Each number is 500 + 25 x the weight over its row's rms, rounded and kept within 0 to 999. Layers, rows and columns count from 0. Numbers have three digits each. The size before them is the row's rms in percent of the matrix's.

# layer 3 attention query, 64x64, rms 0.105, rows 50-63, columns 0-63
128:526525465518471510478522513465485490524515488508478511482481535524522472511508500503519460518502509492509466521459468483484509515512505527501529480510490490489419519449484506504488509559525561
108:532501522455508488507476477526472528500498556519485485547500544444513487502467483469504518469506521489496494488523478526510523512517527499494483520492483457500517470492537515523523487572479529
111:517510506527461549467501494504473513533541506521492465531476530514475505486476455480483490487492510496534449500472508505505511514461535531489487525515482523514445490460500459531476515532485531
107:501527530565436511491541512474458532511499494534490461489499503499516503512496506497515512510511520514539458455512491484503522465511519504450519527485501514471475521441482497468491490517488522
091:530505465450545562506424480511481478483524525505471557484488529490516511520494519488480491471489489506482525502474476509479484502470505484506480536515495508523520468524501520543478502519518495
111:476526532548480479509512480506480521520454503507479456489559501523501493488492534523488508488523499464500533478513489467472480510512502504472533518477501498466499575481451504476514461528492493
082:486521495544444478490528530468523534485484462516545479481481472543503479511510504539505506539496508537490479487523526487482492502480473522490508510538512458488474543471485495442504488467501499
115:522515534441532473492479500507507522550449484498522489451490488517469537489513543517494506496521504461506525477507476519461459510458518501531516483547506482489496487501526504468504491461500477
130:525459478501524541518497507530559466463511467507502541461491473499536536523492535522478511522496496528474498529487516501459517524453474478493487456535525514537490503496487509480475522491498510
089:501489448503481474520489499516511492547447471470491525522529505544500483526540497524487495529496482483525542500507502475494513456537507498490561478507526506487497527495451488463526477471530488
089:459479491531505522500538481515480504510482536500483509506503533492530502563502521524498531481509498546492491456495494440518533441501495489459501546453481505490500528470466504507499493502531507
109:489562514502506513481473528533503481471510472499550504493521497539470496510492508481426490437479472488524517531508512493554486495510515523441514491519529494480497503504483493520506476489504475
092:472503510488526494509486445504498535539476515488477490482547499508494515526480501517488485503542482455497563470499500473474469472514497503470527532478505493493538553504441510510511474510510461
113:500495483518500546476501559521525460495542456483520514484492465513517511531517492518435531490446490514517488500489496463529497523479487538481497446504546513501485491486506475487476508500524505
# layer 3 attention key, 64x64, rms 0.0978, rows 50-63, columns 0-63
098:541475518481501510477529483465497520521494509517472501464496513560514475504513521506518488536496493489503489453499455502483483505452502514517515479528459512498413543481492484500519476530494522
094:509524504489526475509505481519455544504485490488446478517578503472541487474467498484502498513536519478526488521519460462463482499526532486483498476479482503485480535517493496522508476540516527
128:527515519507501530472511480464485530544484520534499507516473523521501503525512464517487501519522487498555461477491509488508505494454532516476484464529485502483421498436508465498519497515504497
084:500495513561478497487570544446505500479498482506527485496499464526479475499522445532554506544523540486488482488511507493470508512496498489473523490478527503525484510471488476465490490487490516
078:538534484488552530497433454517450528478530497469477515507532519477518497492484531479504479528527483483512523497474480499478464510470513478526511471519487502521500500522477538516476480518542496
110:486525537533465473523566504502474516489480506490481471445528484518454503485501503520519514505539484476481506485544468482480496489525490499478491571477525504509515553493469501481490492508485488
082:491479518547478454483573539484542502483512462530540489458482464502450494502499496522519520493481537539499479470512514527493504509490503506496492519499498497491467485531545496470482503464484503
101:504529540430485474498489478513531533517511497480494470481521473505490481509469542494519473500466518546489503479525461490480500522482518489558512495512493454506510510503572493506534508482485504
128:499440479502547517504500515513487512485528471490481505474502451474505495492460570469500506487488509529498539506503512510487474549483503466516490475511447487523538497515507528472481554509505495
087:513463515495494485518559507531537492490496493468495505434520468577484475499504561515480495493499489479466496465533494491537482487473478500481496520470490522527500535499505489509517480469501495
096:513507505545476517498514523489490491461487506454531511474468485517513499494536462493538526535532493438483499507477526494487523496515474496467511498452506522519561512511467526477469477502515544
106:469502527518495532494501456570484487468560514484526452500490496503516487477473509472460504482515483497513497455523497496539473479470518512456483533512502502526505536500485509529500471457512508
102:524521538502458474494531474514475529513469501472503491426521521517485504528534535504517490529517494479499527499515475456497471459512480517493504548476527501527549547482471501503477492497510490
117:498449502530509549487514499508490472487561489474532506527454475499489489455448520465487519490510482525488508504475550546539501504446490511491471501536490491513502510478509487496495524475500523
# layer 3 attention value, 64x64, rms 0.0599, rows 0-63, columns 0-63
101:482497549483517503492512491516456476481459483508492516491545510517489506457484550486518495494501463513491512505505468509514443536490550530508486536491468468517500517515485485534550472482507454
084:466546500480481526449508516494465469506482505506538534484520551501496477498465497507470521480522513514535505496533524538449428505514463510507501487512479509524510495517493494463475489522520529
117:521545540490478541501506524476501473507531460490514507509499524490498457463462530455494525505491534508510507510499534486513449487514529503510499486487494506473493534520501473491566440470506503
097:471456504494516467513495481518558518523461500528488510516538471532481497489486519511505506501521498512519505543478448549511530505508450487492492491486509460506518479457475491536523508558518486
102:519485477492486505507503515478500533476509477520485452515510477494489474515527521499516469469516509488500530484426481510498558456510528488519491483499460478468494536501498516507582521475489511
097:462474492491536528493542531510472517479502504474525496536506506491527462499528482458424501493512493473480467481509464532532438499487517514525524489519517496501506471512501467515492521510492457
099:466532491513506524487518526525499490476442462497465502481478525489498526505500456547527520472494489495517521437510422506548534492533507504515527502497484505493494492513500498485527481533503485
099:493505496477531508500507508481458518530456514540479468513539494487497472526571502488555470438497470487502504487481456513522516537515524527489497503497509484484505482486486481494528499526452478
114:510534479490506493512522510515434509512499551498532460525540508499490553479519551516467568482495500504487479498496481478524476515487543468499488492486468492536507459495495516500515476478490478
095:498482485463456470543473523481498511519519535520483533488500518470522463500510547491531499462467513507504497475501490495492524505516547518486556473521515467456482465474475522493491503553496519
116:511452447505470506536517500503507485488581513495463530469507506475535452466479550503488514492492523539474490457512519474524487507521478495511501528494477503486492511488505509513531508516529533
114:486537501504542490496522484517479497491450508502528544465457521498519523556498492485481543458497452453516477468462482514505480459495470476493499501515532504475508463520520521480486502528495510
107:489496471501453483537504539516518500504502466463436461494510484493478508463544485461462491509525495474512485540486465488493535498488520528509566523496494531486517479501474498514471495484526515
106:476508541504487489497485497482474510537516543519484518482529504503541502459512450523526518505467458554496505498482486442495473548488476520506495508507465503494515528493517501494458505496518437
116:462498493492494549508498520487499484505547480485504513512480507499507490442542455505513458512532545503479510524464459524487441465510489560499517480507485499475500522510486503509516510538515466
111:518505536502460500524512504519512470545519495466516509509505525487503521446473501522502536443491552520521492498510475440501494533503488479464481476498466536512489524513484527537459524495521509
094:543526467512441494531477525470445539499481513520483504504497491494482473456473485512529493471466495519527467491462496498507528509513524526502519495517493494517504501496550536496516468504464556
105:498490529503488481548492482501499486486468537524520497498510512496528470522490550492535574494489536460465558485470501479476455506499506482520495473514501530474483501500479502513486454543498490
103:525452457498465520509529508495502527545510522499515548508518511504534454534484488477481500502473479533499497410497502473538518495494514522502488476523472478505500516513480509503544481490467511
095:490505554518507518503516494483491485521511534458499500495492530483510534508473496456484515455458514517519462488588517517513510501486453506503496487494478514490509490474477507519465529531457535
103:530486452507482501506502526457525531499536458505505520479507479499507462404542491504502477442528476488487512486486525530482510500503481519514517472537470501475506499520513492494516496512520523
098:520517505513511518498512495504493516509486506522483480520486504490513469426478445479531499471487515481479502519462481477550506506457443523501487518509525471488507527483516512516516425480489465
104:470533511495538504501499460523481534487474517547527516489450517500494481606494491487482520468488496490467504493497525498478474491489482516524505514497527478488512480467496533458481508529497513
110:477513507494558502511497507480452486492435490522501504485477505481516517513492488508463541448510484475523493531480477495534476472457514512492510497521506522443515503520488537478498529539549497
097:514486549511503493483490494492498498476512461493513569493497519512491552502448508522494552469493475497452486464553497504505522528466518498525503484507489478471507500500494500475525467544454510
085:521479502498510514483474509499522534516536488497531449521462527493503443486503501493526523422522502465515494489558500489480525528499492446516529486501504496465500499495514498512466548515501517
102:487515499526489451527481501517443499546521556489522496489534456507505531513509493469493498487471534520498491483509464510491501531501487513493511510491454524504504463514484506486439492523454550
090:478517475530469481516509539544495494513555549480499480485493526487532535467478500462509508533491511503511498454486490470517506473522505472500521435486515472469487473512499505485498517515439496
096:495529481501529452486497518500459466503497506477523441515515507495522545462531498542504545509517488473508513499508485496497452539499488468486491493507480556500496439509498495510463496504522457
092:512524488501511469519478482495494498470525495521501483477517483503522543514477537524508571504509482548460496510511504478467543504471499471464474522491456486514501522515521530454504516503504565
092:529496496501492483501499456498543513519471489515475532463454518524514463475504497552488531445467503519526534460527555469479500524485512480506515528526515515467498476502497539502502473521520502
098:511474487505540494516492505486484506542483521518456491477508489472509473507494553471566543499502523501527512540505477508557510489512481535499542510480511550478495508503508499504434485498483512
112:498508505500538468491500484485548487470477465496504517484454522507471521505577502537481559488504471473534507501477502460464508477480517496486487459492525502490511485496502503531531492513554495
087:472519515498482479515500471529551486466467462484542538471477489510506511500503506474491501466522493465516511510469508479465484497450534490484543523541516485480502491543506497468486512490567482
107:512499508481490532506485509488495497492474523498494465520547496521507499504510516466581493501516489511473502508439507519473466501506525488495509504540492456508498484490474482500523563460438473
095:515473497491468507510523500467501509536520550479460502510512479494559458476469474517507455510492466513500526482467555496505449524484465507518503490507474543480489467496482485515499522489521462
107:503478483495524498485518508514523528520497453502445497515499504505490499448523453511507473469525481487543482525497487536498553524500459477459458514488479519510485452503537531509519521503468525
099:491441511515485486515474487445528504517511503452486516484489515503492511530500508569520449498500495558513490452497502517506522509497486557447512460501505514493504477493482514506508503525490531
100:506506519498488523479506504508493472493561491484546527476516495520500514572487543437470506536513488519487502490516497542515451462534505481498476468507487494491512513530488470467527492500471506
095:525475467477492496498495524543536474474529447505513496505484475507481498479466505531469520526536543490449504540522500462481504498507526477489477476508561521508491533499487504514466461517530511
094:533502483487521516482478486506523477471503467511533510519479484517466498528488530558503484437520487509461490540526498489488530455456504502467509496477509478482492493503492534525508495552557491
102:521469542522503517507507509510505485458474476471459497502475494516491548482454485471486452509496486478505491542476537443502513449472524458514480498499526509461493505517508509538530495474515511
111:528510491517452508522506491542499493537458539471503531530497485535494523471447473518539458521497528516473510482459481515471512474519494496484489507523487467550489476502480506494492484500442510
092:517494474493485529515511484499485491539515446515499583470457518467545519521491507500505525540503512513506484500476502475510504462492476483494466521497498520495499529510500539441503467511500549
090:473467515509503522526513473501514513486503491496538507469496503493519474558523523483531488539511506474454566470479526480511445494482454499522478549501467483510489522493459497496485527478493484
112:459536558509524501487484494492471483440525533504505468495485533467504523523547549467489550472481497500521482496511481481509504503501460491504502556479512486480516486477505477499501529497542513
099:526488489481490465477503494495426532469487505506553511506542478516516519543495522475473539507516486475485485509511548473505536535470476475540487537503480497471508489490522501480454494483512507
100:515490496486462445504513520523426513488489511491497528488544491509472525526510547465472489479481482513517483483512463524505517498504552509476497502483491485506507498508492493498563442506464525
089:468483536489509501467510509503467499495468497498512494499524505520521512499578460490466506493494443523490484476479499525490451484529523474500495490511509536481525490505503470526455501486572475
092:520513498465503500506502506557499505507508484518527558484498510519485576467521496452519503440489452506504480520520460526469498477495537451480520516520507492511502517508508502502499508484494459
082:458484495544521510495543472518545484492490529451514502499449521487523464499458517514505487512482542462499485453459506523532514488520487481487452493497494553493515492501505493518491466513505531
092:483507508545495435501496522470450492500490510485457479516519472481528480496454466527486457505507506471493516501528460509511535533502470526524525520495478510475504487535488458501520500542508539
091:523494442518502507509487495525522522479517504503492456500512472511498557445451507518488521463511491479448472514514528534510524499477480446536531496517477504461510505495488509454489513517480503
119:510506473513489543495510480510559488533509486472492493491469516510484519458512481502497465524490562525524519507532553525467485495476485530475484497490473515509505508494470530482462492477472565
089:525501484493526470501497485480549537495523534524478505488451565514485510469517516479495494441478472493487517494500552515460501492516509473510504463517532516464511488476466526519466500494519533
106:487486491505474536499484493455540508517538474498516506468464529485499492454505517453543518426524540508484523456483520504493486456506489489512526515515488477468505503490508500477517492531524538
098:511492496510483499502521484496472487466497541503462482512478515505519479497478501585480483552449489501461497473518558487483497485517480502534450477496480518515490495478479520518523470513471531
092:488560524496507443496469500485466510498469493509514527505501495502483555494477468535576520510490456489521538526465490499522479541495476493495503502520520507490488478485510486497503509510508440
096:531522532490452505473496499515515454506534494504525503493530521506493465511481497439503479438483468515513497462519502457508517513530466494482516508469540460452476488506519484536498494495529506
101:505454487485485472519521476553554501514438514489460510493517489530510453523533501553503505532493479500527499508510482511448459501493530505487521494518518518537497487515481500513467518487476470
106:523461466485508467510503484501537491484506460513453415525490521508485455436518497501515483493517539451494534517491514517487501510497504471517501512518507540461493508499492493538485486510500482
083:458489563507516526505508502518532529485534490512491530492493481497514443523499477472462468495519501490493485504500512481483487506501489473538528468481481459483502495485517492515564565524489461
097:457483510517499519520515498499494464494516495486483485526526528488516522465496518488454519567489499484476465465544506526537460541517532528526512475520518480502510466501492472479494485530446520
101:538466477504516464494508505523500523524534500502500495510484486524495475493575532484449508485514499472475521486543483533482489478482489505489434506495498521499517485499502531516519454556462518
# layer 3 attention output (transposed), 64x64, rms 0.0609, rows 0-63, columns 0-63
097:517499464473547502498471528490518512503498507514504487563442501462504516512480463464514521510462526490505486508494511503528525473513496486522526473481514517463512467519551482468465520531492547
084:489472494479486459522517526515510497519532495485504501498497473522545539538505483516531513491498491478514511518459506479535514478465531520492524516441516497454482453438517495533520470466489480
113:509472458461540469473497485520511515509462519500487507509510488455531516523529522523538503478509469465508502484464528543534494519493477504507531520463481481519474469479516515509437503542483519
103:505545509516549533509492512487475490452500474473487526524473509515490505482483485482489474503467512492475496490505518459472515514499566513533468481547526509475490562543517476482503528477500476
094:488506490534507503558473480494536475517451512472480526498503499488523478476473492514466495492459508502480528509537501524521440545515461486483472480522548511508526510508511485511455534536513508
102:524520493448526484514485472500542470476503512527505509501498495484497517470446509524546508512446525503493529541476515482486523520536470471505477493469476477502502502547465526505479485455504542
094:528464534473522477533470513494519524532525523509493516520497433552486483506510536470465464506516537491522490535471523492491488514448486495498484455474525509497503501468486507526482539482517502
101:487491496523524491526484511464552479448495510465499521472448483555523521486444535519473493515473501497506533483507486494516489502490491489498488484483502505471531528553507526483474528517548523
108:495460538472504503509509506506500482495469476524461544488478539486535525535468496502518478520532506494471535515535491470456485454495461545512554503435495491493498492513519501499483497489521501
110:488505543539514498499470517499517504478460488519494506494493483599531503517519498540478485512487473500521489451496510460526512506481459514490475546448473508523498495493465483493497479491510505
118:492518540487467503506465493547472545546477499491527494544520498490490531499503454494488480497498496508517492460506499506506522508485480497518507560497471500516552439486465497491467544505471482
116:493511525472496500522524475447526511488541500526490503501535457505491495492489507533513508541504513491489529550530479449516489518500538555487496451431471469508516489507488501502479479484518505
106:503491549492526502466452511511512495505506522560538515493470492512475468501501498515503499520449535519470504475488550525474519514529483476476451515518498467510444483470533495497524519494507476
103:491448475519502504507519511525478480477524473471509481567504502537444501522466540488477492497499516496503457477536507508490544460499500474467537526468497538519507476499471509518511484506488535
109:506505500478522512496488509541512488486492467519498491497521448498515482513449529498522531492447491496526489478510548526529512559519465436491453492489517507494486481523475487527535500481466520
121:499491499513519476486485516524478533532526479502488498478527504449520495536506517493486487524540505470502453450528527498477502474477481514540542537464486505539451486455504469528522504477477503
102:476479529527502439487532499494524511493504506494503511513532504537526524532553521512460458496489496474455539493490499481494461479478455476460513527480481534489512517490456505504484508527534475
107:485505504487534533473442524451515487509475473504453525544491509486505504498498513490490483506488480508531463488543488500570522486500526511501520504433507449526506487498536497481507516485504523
109:503508510556521473528480429481507522467500523502485494543501496483477520444474504528476516498499469482480501532516508494492519501509467483502539532471501507498550503536456506517448518507495520
099:520479467469495466512489469481465526504541508500471527473499502498495493465503501499488481531555466481487534451499469491500525496496531511508541559529456497509519507555473472507526500515523508
099:469527515515473486530499489524520492513472521522540489532519495468480478493482512527468496514439555482507503478471516505536470530540484467457468530474514508477507498512493521549490517462495478
090:513471513525507475480521467475513503496494501478496517478520490469468512530517589476486506518507490506498495456525524528490495501531536457487516470504482528495471534548503514454455520506502523
108:457471486495468497521483519459505463477507482498487509483522490560508527486506512496513523519519464531524519522526453467511527497517549525478464459476516494509549494517503505460481471519535487
108:483506516465504484530506527470532515503555477497498511512503470534507477508480504505503494541483510502506521511500508460484497544553493509485472470443480462545457452521537517518463479495489506
090:503482481490466496517519494469465557498490539540459514542521521523501520492553472497466476509496478458540512515454505471502483483539482510482499493457491542521507501523507460501512515479521511
079:492518500512480440528461527484482488516460518503525530428542500507534504520507532518478479531498513518520495450481504484524489482517495524502487495515486511555484522450487495517499473464520511
090:498478530455463523475499492490493497488541470522473521528501533526506499509509493538478493537481455460484509481521501498472506439481500494490528546511477493486531486480499479530554536494548493
085:543462569468498506492489446494494534526486482508486520497524494524460483515487519527496497482551491477507514470520511526522508504469481519540482521505466525528522514464449482516502484472518482
090:501498540448499541501510535514501491533493468532497515470485502484520473543452516489511493497522547496516485500499491485491511465505502524508543497455499442500469504469513539523540503449481511
091:476474503507432499496541528493440521541496502475479502528519538514499515529511451490493469506524497483516521503537494493478466471506486533485494495517504525527523470454542490528512511514510460
092:473504520551495483518467523499490520505513482531531489528503489496470492531534501480441496539529501502539448503463486483506528484526523532454539520437502497502471507472495482482473499497516500
092:501504544492515499466468523482496514485516506460531490530461494501504480487496524484493471526486470521492501455524495538528513508466518482538452547526478450545505490514513552486479522516510531
109:504518493524501536524518538509470488483493489529483478486499452488513478498469496473497488519521559520490471547481511515500493536513511546470498455439499482539439523517504494501496490492499463
096:498510490486522499478485517481519501514520505560516483531507501479467466513520483521511521540460525509527452520504522484512504507541521508491472465444495490523469475448544518537480454485494503
110:497510465515543483485496493477508497496465496518500524524461536495481485479456505519486506480463490487516512493551470484546518511517481481516486470501531499452558547514517497496529461536531534
088:489523505522524529520486453538521499491495475492546494522497497494460503475478510502464524482495496485471483478522471497534528512551500476486540567505501459480516508517480525497479484501446546
118:472518525505475478513549474507501508491537507474531468443509482469513515523483508505469476505528540475476523506491504488471456501538498514501486505546506528469478569501477477513513545498503477
108:536547487526496520508518519509424548496531480516516483515509473497495499474501463491439514475502477482498480499482494481481490511486472458484506564517483528496496531527470508523532511506489470
103:503510463450515510507508453479484499482487518511483499539514515460508500465467455558567531474480468464502516530504495508515497524464506536528511498494495482498550465521505495523500495511485517
105:483520525544481511468489539524480501527478498502501492477533533498520512533538498485540496479497503516531469496465542512483499494490472516533477474488488492526459484460532473481528503446445471
095:478528499537498511515496564515471541508473454521508495460511483481541521508530479495503513559466524513522494492464511475481457530523506499512493473521505495521492503511533490482499468495455453
101:501536473489500496474504467492514546519526503521506506491524498438455468497540480493467508489497525499463502517498497529501485527550493519498526473546455496522470504502522454463501489541464499
110:506506511536530488453503464493508525471511472528469509523507521469473498502526525493464516499502469462484498519536491474505495498499501477519536485523536519427542546472489457499545506488511504
093:459497529506457505482543466508472533475536517473480471506531471507515509516488491487506496479550451500508526509529504507486471525504502535489470519462516502524534443469483498518487538532470501
104:503513469469497537500451492475474496534500496516498492536483507458472485443460500473499526495501483526518467493547468529530536506517535472506483489513547489489558477507527521494485521502500524
120:540478481423477509501492526497461497546491508490480521475493475540512498506472479517530467519517523518498513461513473502488516511470555527477514478498461505535500460501501522482496493545532488
094:473484512508461483505514455477527472535506535528482506519489549523522512460477481532494476508462487528494544509522468471490487449536542528470545477497507483525530492507528514488491482499490515
096:515482516517504501501506489475529505467507514523472508529482510514546537508492440545504487504460497470473533527459523484484471481463472517502532521478461516470497460509508463494484539530538490
090:505538478484502518504515505508524452493519516497506519520536475495485480507423490515518493500446540515527494559483513460470543500467497510482544498468488478484470477522508516499515476529505479
087:470484507530509488499510505485532494445475503527498495494519513489516478550494489536531492546468538493522511491485525459488493498484496548525463458455482530480504476498485447512509464530518530
086:541548499451500507492482465493480494533538500482484495504538464421471490484528509468499513504551498523478484518522469512505472511505496500544544523492494477494510508520476514500477538471501488
097:538510504444496522519478493505528521526524503484515504528473485536477506479533498500459498496460517478476516477465509512515488494529504450466529515552477486504490476452530527504510560465504498
089:481481539489453498502485497491486512540480498515514570519523556488448480513543476483484475520495495494526532485492483472478477499548512516501454487523510500495511504494541470523515489466529477
118:488481502519462488476494501522452507507536505507501487471500499439490467510506494449495530494567443503506489498492499538499516506519513495510497551546545500462498518496510482526534499512521463
085:471511531549475508527452506490489482484458497491511507470524492493485445512520510488472533504523520521513508459493460483540539511510518542491490515469491486496495509527512457441521486520539479
098:498519492488468470507460510497472525510470526513493530515543467477488452504490508525459472528490456503555507451538508509560506538491507510488467504468511521496512490486486521517468513536501491
099:484491503521481517505495467519500506536496485481478518505507491509499543498528489441472503465565497505486504523490440514516504497500493501456570534502507495468526501530496455462532531490501479
091:515479495495542538499535499475504498489487478521510477510467507555496452507514561485487491469521513479490481455510457483518502491507546507508506444470518490501522541495484539472515473519484530
098:515495492523530475505484485512513537527477514502515493472506480502496512501513515565502502533462524476514462451478528500521519483445547507519552496518447510517505502465493496467469480525475476
105:482521505547547505484474525488513478468531478527536477541459511475479528504483474472498507516479526516507448566487499489508538493499496501497483511486510473474476518474507471524530476456525520
101:479521528533516493487443512493540471516475512487528521476488506446505462524503513479495503503484512522538477465491503518539506508544510490484485488509510469503449546497528480451520539470506527
068:478502450460522493555494485528511470467496487491501501516535494538501555474488503540487515488464519503492498517497508494512498513529492510489433504529497532537516521506466464530455479473498528
095:527495510410513490465509478489504526494492545509482537499469511525477515501498480491536501457516473484521528511475498492492539487520457486496497540463471511488502523545482511490522517454527493
099:463528513500477512507484503469485487466484489505479491489521511424539532495438478517529501529492508505484529530486497521484506512542518507477528509511492490462508494547494471493510571479524495
# layer 3 MLP gate, 192x64, rms 0.0872, rows 0-19, columns 0-63
118:489463525496525505474490510507512486452551497476504475469495488525525490486488555520473507486479490490476556486519513504477447538465523462477512519553471533515502523504466508521498501485534511
105:491475470461537479484442466532483499481526473500525531492506507455525493553494516495478496523473504522525536544517506510494493497519500479502464491501481467481537498520543501480496537480543534
105:521510527489503504513524492497505451483497502478537494476500480514502452473471494514518535503502495508504490484552481486508498498491473522495530506542528480569500489511537476506464490443507425
087:479460527504484517491507501482489512492497497462503468511515516494483489482450479511480466476502506488483538540497481465521493526473528482500455448501543494553527551497518522466540498470511536
112:478525531503494539521501500483551474523493505521494468516493468477514538487443447547506529519494545548479543538477481482523526481505498493515519517480527498520487517472498475489483470506476502
104:476508484567484536523538469559510481471552462502496504501538514473495487502530495508475508450526521491504504470493496512504493482483502529449530537512480515467478512503495477480486491502510457
098:465489475511472497568480521454513507495455483519484522529496485493487476512491470520514471513521527437501515480522506474509494475541508484515521472451496509498514472518501466500540533529536515
105:494480518491450503432488494490508494478466487431525479475509527494542505484495483489519534550481510528526526528482522519522493501527460496504471521514468502511494516538510557500502475515501501
117:437466475519510482534503548496524475522517497476503544480487512509516465541492497517531528495495521442460534493527517484536500496514463491502514484455473496531507525526472495508482466490479497
096:511476496460497481525500506524533455497526492488505472479473482491511462490498510504538515469483505500476508519553428503531510549548518477511469472482539487510501494521518506502488539474486545
101:495494498511529509462504521549504480456556488463537489461462528522505497487522546482459498496505463534478472482504490532523475488480472478500458543532504525499498525491483532518486511498521479
078:513517527485510523517493518501544510511521461459528498506460465536457509476481499526520483516477492544468539484489480459514502502484470461508485508510534522488514450549473502506516467454506505
106:499468453450482496535483508506525500508500495448485499491495510520493448485460510497556477491494528503500521470544481541518555520499510536490510506479523473472530475526525509517509457521491492
075:509492501561526538516530487516505469511502456524455536531498506498532482533485510503432506486489458521517484541460519498470479505486460504473489508529496522498477483499463490465516497483526497
114:503546464500522491490482496525495500480499534441511504500493468511453497506480471517515466548450490517495494490514551473500514516482482513487498537476527554495491463497512563493485483492521532
116:500518468430522486534488493496535495512468459536505538551488462471507516521518459518548508512471538518505503498475498493485518505478502511486477457483510506502522452515529488489493550498511501
112:538512453505493463507511481521541519500463518484535495494522509437501518492543497496528482531530492510447491553537524483481461511545491503510523497499502476529506481525485517480507514459476499
087:466523510486529461500511473489490499443466498486512529536500510524482537519538481464487479487486510474497498487500526477481496461511500427490510509446552486527503499500496510474504541533505529
098:516503451500468447515512509540488477480571537534485491485551437511516483471486500479473533500484463534502534507505497511513513525494515503495529490493525456477504497508492524489482522505480485
100:460515492477525507535496456532499521458482507482486538525484532497526479467497542466511489462530520480483495489475499507549503484562489496457484495490524523532528464528495528478493521477485518
# layer 3 MLP up, 192x64, rms 0.0787, rows 0-18, columns 0-63
115:492541502518508501521488490526462509501522507529511466507527486501480501521496506481470449479487544500482478515514490480528542485533483505498476477504558520475494525471520438528502458487436513
094:483495507498482532533535508491515494537519506453511482507521498525465524501479482472517477465537479521447514469444532519526531508511464500513515535472489501530518485499493510515487496472450447
102:468523503488443543523505498511556462485457490471520462538471493493496488483517490493497516474491528515476478545547503506517557509481502533541512490500484501473489469489507530486491519467484481
096:517502515480518514476505529488512473501479522531508487486499451525501547538535535481520511478481523498476464469533492541477476496475471501474547526507450511461488525503533484497493467514515448
109:458501540435539507504469485492537516489570487506481495513464482542514534507512490497510553519507508507496493477509477492500485445484460477509500504552509500485474499540523494509496511502478513
113:513462476514469458508537529449493499531469520507521535479487484511520478542479439503527468528521495529510478478506503508511491484508514491506481467438556518488531496520488537498490484505491497
101:519540509512459508465476491506534472485496438506518459474505482489499531491493473522521468496486473531480507462507454494530531528523532506499467541485506489505470543528482548500505502497523531
099:506518500477463523507493491513436463520452474494500495541509522480464500528488470513477493521529470519536493482456513514474488516508521511500481447503559506507493531495514503496527463525546522
110:462520511514501503507493515542505504435507516479499516529494520506489520493468485566510509488545528461504480496492480432528531529524536489477471474508493492533518527490503493456473477500480516
093:525478518480483481487510518500503474517555523500491480446500473504502477493469481525520498541503483522540446498527474453511503520497496498492478476539546477525463493464520495486478513463477549
102:465452495483478547494510507512516499515507466500492497458517485487474482528528500534527490523460501583486499482446489497505479484542513520490527504515501529543509513487504505476532475477457492
082:499500487497481484503524489550468492479485524501474471471539481469528509485466541475481498470521495507466506493512491522524505528510502484492547542508496444514489528490538511493462535572480484
095:529477464461427496513511541488538496525488497480466511503464485556490468498474490541524468509512505518489491465533496527509508530451527526475522505514500484492477478470530496516518481519491505
090:543514473481491525505509476489489516524520517496532475462463497524481501472524514476472510518524511486519488453525507490512476499453537532521546493503517466481468493437511489552476492477497540
117:521522471468528469510512512516494534533449497455517498519489483479475479521527487521536493531484535509478441506522507474513544456531460495524501497476484522505498457493512494516509533543478503
121:489474471499483468521541496506508529468465480470572520515508536476477544531524504456503490484545492520480500503500482505473482484469535516499482509505469464501512507505482493517538492463517446
104:503496478512482520507505501534431480480516478489465517464520491520524485494513485483471509524536511467479534470529537506516472483518502506493478553472518534483513459500432494524502508529531480
092:520478488544451540534507500472520471496519512543492476533479485517490505459476493478521532452477433524491478508512513506483509506503530491480502524521469486507476498495485475502473492560527472
094:493514472487516489451541528524452482481539502483508466472544446524489514475489494488476514471544483440463503493487483514527488517512499515513518493525512522501471508489486552502509502522517456
# layer 3 MLP down (transposed), 192x64, rms 0.077, rows 0-18, columns 0-63
115:522462483431518519491507526508548443498493522484475532502493539515516510506508470525539526497526465451500523499506491517467483494484527492506519520476482502510520483520450510479463489502545486
096:466498484458498520511521490540507472537510476439521477524515464476504480516500485507477500502508512523486533484457515527517507506501476488542514493483493517499538459541561519506469527456487473
104:486457465515523500544516539519489501497522505510484509458512513525529452493486526525498507527494491473495483508515470510483490479491447549470543502489523502510534552495524511472491476443528475
091:534473495437522481487481470532502508507524539556482484503513488538553519467516545492484520503508492517470500474523494514499512497468495496501530487537485479495500502486529449512435475506510491
116:506497519507495478511501513489469497463524524471526472468490466583496531494546530489535515503497458461489490511514481540454461503526490465505495503492508524486502493555479526471513507510511486
105:499514511493531577503482467544507486475534504485468455525525494456508490491521553494512527450485506483512477499508503495468501490506490481485501515534483483481471515490522448497516550513470515
099:526516466442525565456485555507515463474505484474517502519493478481494525525497474513496483502480471525489560496489487473535517511516520517530501531503468476493479474541490491466507507495491512
101:505466525437461510439502518474511510476498501504527470536492486470531497516484457457520502509524486526548505530476522501510542457512483513500495501503502523538486511527505513466514460496529514
111:503503505562472470497454487507495488522493507535504452546503505497499531460543495504489527480498492509513488492506510521511541473500509488446550470498530499472465495494509521561501456499483480
097:517512519512468511493536432505490508525457486485506510503512528538449496497493471544499481512560460535545471459517490482506477496499491501486519473520492536500522534497462493486499494472526516
102:507549477553496472532498490503464501476519498516530501530448462551501526459495497474455519483555505485508468530533492525495505531447487502510474481470521491515493490481501516517487514495516491
085:525480525513500502506487522533474497495489540486488442490492512483425463509506535478493526489448520525482515495516512533473503503494489510500506509535488489480527527496513553466460546485464515
107:530512528492454482469539491484492505515487472532481511520459522537509557507490493502474516479504464519523472537490535490488475490461531496482513492551474489463483507458544468487517480513513526
092:497500517488498475535457499516496494443503513483475487481542496457500502490516463544550485527472530476493540495478481482504516502534483474528503495438538478504553521534505521523498499511502485
111:494509481513556442485500493486503467464458524436507485514507497539493505491478476492522486523447472506503515501547522499531510491517524506505500492495500548512497450469497509484535519546518501
123:476517480502495504530531493479536530515435476487494475537489544405518495481521509476534516498525494514507527532520489488455511481470518485502490491508494456534482466497495499517502503503507499
110:479493488489487532498483530504465455481515505487514501463519510593522459494496509497476476512489518520498530475493477497555500487512484507503501553476477524462509507533495533524483506529511457
091:470490476472455554540503510495504471505574508530488487480538519472478532479504479480502516509465515484503481448523505501489475485486496501440551503542514500508511521497506499528486514488481520
096:477499547545521521482499480425539504519457494464542507524516528491496514525525481520518514505457523454504466523486530490527488485467505494498469492519486504519493501503473460500496478490543511